{"n_head": 3, "activation": "gelu", "positions": "learned", "qk_norm": false, "tie_embeddings": false, "init_std_down": 0.00216, "beta2": 0.95, "lr_head": 0.0109, "warmup_steps": 200, "doc_mask": false, "dataset": "wikipedia_en"}
Each number is 128 + 32 x the weight over its row's rms, rounded and kept within 0 to 255. Layers, rows and columns count from 0. Numbers have three digits each. The size before them is the row's rms in percent of the matrix's.

# layer 16 MLP up, 384x64, rms 0.219, rows 361-383, columns 0-63
087:137129111110102131167106136159139123117091159135102108132155070153149134143163076151124105124152153093139150082174120097183104132128071131150136172138076143155030167130167164101099182098183073
108:135121108123154092188136165161109153145111147118171109090136083089109152110135119081140179072150133196101173081156087156185070183135137143103096154153124166112145129148139101149146095169077177
105:129117206152077114045123130113101120147110129114187133157128151082135102042103168145087098127131159096101139125126104160091178154104161192125140173146079128183136121109164133127108120103091130
103:157122115155113113103137101155072131095204115117072131095094185130179150141144103126124152100167141011093088153175147157136107162138092108168131104107094138155193119112110157109121148128123135
112:081102123154163097157150135079130124056131125151217102081149140126147178070100077144082119146160130121150175157152165089096101111128103098117188167102140101163101147116123151162082135158156121
087:133097165124089115137132118139094110131127145145178173114131079099187085165098170116103103151169126134155150158151098203118157122105137120097086124112128071170160187132096099207099121183178131
104:132107166126155111155134117103098067058099071092155114154088148061099140115149126198140150147126102197171089127181111121197126082174145129126138165177122157148104133126165099144099134131106128
080:124080096105126093122143175155083111082122156162146142161139106160135171113163161099139128095146045116227145149129139158141130129130140183107157153127105118165104138141240118137115151137140104
103:075106137155159148133180156093107119101146145118119093108180120148096161107127136135168160153110069130046142098126112094106186119140093106110177114112188104151143129140049102154151113113209114
084:136058121124146112146123135113134155107156105092095138163110168095131081101118173144125156109087099105081174201130095137174152126111156172153113137105130074187236115148075147135114146128125145
093:083133134122197106153133163095132098137122085192121124117119120082077139113123178147152127093073182166108161125144149070148167161165131094107205138075131072179130169144138121122125131125108082
105:119155148172159178124117144169148121160162100150095112088116123084111161059102095147080161108161180160100127162192081078155165162133102140150095127140078107139074151142131138102092178093165106
101:145063116140166122154140131124126163140194118121148166134131044136090129140182099164086123087184102134146161087120146154106123095087137187154090151169144151173129125116081148142093063100169105
105:133149163124111085159167166112114159208119134120169116123147112066148140104130170154105146153161118115161137158093157104123131121187141136211181143144073097162176136138137081207128132163154137
086:117103171165171137113161177147077147143151136082110115157158149097131198145101107160132164177140087136125135094172123097079128201088100107149124184152063174143144113117155168184128134132151158
102:140150120136117134150076068080135096068094158168105103103125120126042139157092118133098143137125113083148175050119074133134115164139161140139201135108112081135169078101128096116140175108131104
093:081182167125115119140109137080102131124168142136152060107057112109105173120156116117073147138141096169141181160116135116124102104175131149199055163119158183162135128116158130078142150110130081
097:101118146112120199133121167097117125174126128125130138125172084120187189086133158163133098085083135103151169134112139145133119158161172157085103167138163145102118147010148143136114137089157086
109:143158178166113146130122130120153226112137150140122078119100113081081160129169108111085173114173132140153133143168136171057131146194137126085110136136179055142163129120086122112138149114107089
118:143180117151117116138119179134075156146148190179101119103105114173129118126200122131108154196159131151090113040140097122150160142161077112154139190120127117182119151123105186135140151164125155
093:078099173086128129147098111078098134107112184179113111111114149137191091114127140133141144130198164160103184153184097085107118138057128152095127194143138120118134148083087088095093137124130094
096:133105167142075187098122129120128147170123154122134080110146147064101122117139148186090106114111167126161064143079140200142106084098110185199135179087178115139121111126149147130093145153162143
104:084136155089106156129133130076162181103121127162144072165109095110143162184178093121099163145146152116128113174132131150113106102108142129215118138085156112110143086097071100071095134183182139
# layer 16 MLP down (transposed), 384x64, rms 0.228, rows 361-383, columns 0-63
085:134182137124194158133191072072158155115098167207166124104081130163136152136148139189144169141070065118130121120158129147104130134148109147181157161149142110173150117127131110118120172131081112
102:147177091117159142123098099139120143177136077082103146131115112138117068133109100170164053158134180148125114106154163121069152066108097171136141091085124077135084122103132184135164171160099096
095:145075054120168102164123130105164140111123092103115151124152142114082126140154106165198145133166113137173142174142162146155110138082147083118086137150137062089061125134151106165144139175065175
085:145114155072168074172133076115145143085157111109098179120159056099189115106161126131131119117091155115102105161131136074101158142167118097144131064133172135130129125083154112123137146112171039
114:136112121164158102087108056135179166132110178108063178140164105097170149169157139112169144110185080127085100098147188071130139155138111131132156110178160124133125178158153090112147156115164119
087:163188086129132136166188134161133119077096089139124159161138140170142168122124127125142095180069160160176124112196172124156157110051111090130131101083126108153110127081145137127150057146142107
096:136167111123065116082086098163159213133127128149178163093134089129119124137139152124074186121168108109136105172122130132077149182080187158170133122108109109135162106140090113100162183144115171
082:065140114093153110108118138138165173135117124137095117123168155084076065114118085171079112134069175101123085122110156176073126146124117137111075107067117179095153102131132192132094115121090099
093:153100128107074103107046147116119142084156079222103141118126149106163129093147096160157107191138186075125117130192116136161146124133176107162119154130106151126129124072107134187120112118126098
086:092146124111098138114159137157134132189153094137198090115170156173137081099160079090120060135191112095147139145073125070180126106146135136158151156129140181150122170114133079107118136101095079
092:199129077124131097092140131138194112091159154086182133082096128140148133162162111117133147104126128069102164152150098185024146123093099145146099130111086128161101122108098172117129119152157168
119:126090175112135103117150148085151171137160085158156145069148096134120187093104121096123107129086159100110070117098126159166125120032169130164125111146084123108072069117150114124075095139113165
092:160163145111148066194156131120078167172107131184129125138096065143165109079129147100143139129146162128149154165120107123096071174140129119125115103092122207107104059088101154172113173136125140
102:152117085081105129114105101186079164119082077101113089167133160102121105091103105123217111097161079103125077146165103115063126077084151103087132129097159125113096115102143131111107083158131130
099:138160035168078070148121127138142120166160141125140174128104115123092081077172150134147121120123178137134133165133183169123163064147153154115164090099162080133157149203112140111112133139172126
097:168133100138091147133136141187078155151155068092141157123088147223161197150170159102153087131159137159106106169107129123165120072170140112114085164133157150142090122134144115162102100110099168
110:148183142123152122124152129148131140082133098130081114094131087159106104164137096139083104090077099160199146155154111137103190180134108082173074101136120127107087195124149119099133142054081106
094:149160151103116138110112124120119136126140109159148225118144156121223149156127159135119076131166053167172108130142155115118085180104112196141123098142108105153134106162138124155086177158120179
133:148124151114188134171116098108149154139135129182044119121142142124143138082090088135193123110118118104095112165138120162152131128165120114109161142118077147124111128100125235099125156159182052
094:129178070170112158074022112147080113113127124071158157133082077180155180121088158132132111080092119133134150122136114088130156089140153114097132082140088107125136097115126139108096101111082118
089:116207128150126149120084172133138097148166122116117131066150122127127179074095062108130168108141117131130145081142123120124150120106164129104117079116117025110134112174183167151089149169176116
097:133078161155105123135149122118126124127130107098070113150118209083155118132097134178132147091155185102155118124102143088071128091113138070030132136149098131105129111174150126085205119113141101
098:214155135136092139104158139151137125140135176131135127092146099149086079102111153091136169115076084146167115135053074111143108113161134171121112184054133072141110146097117158143116163092087112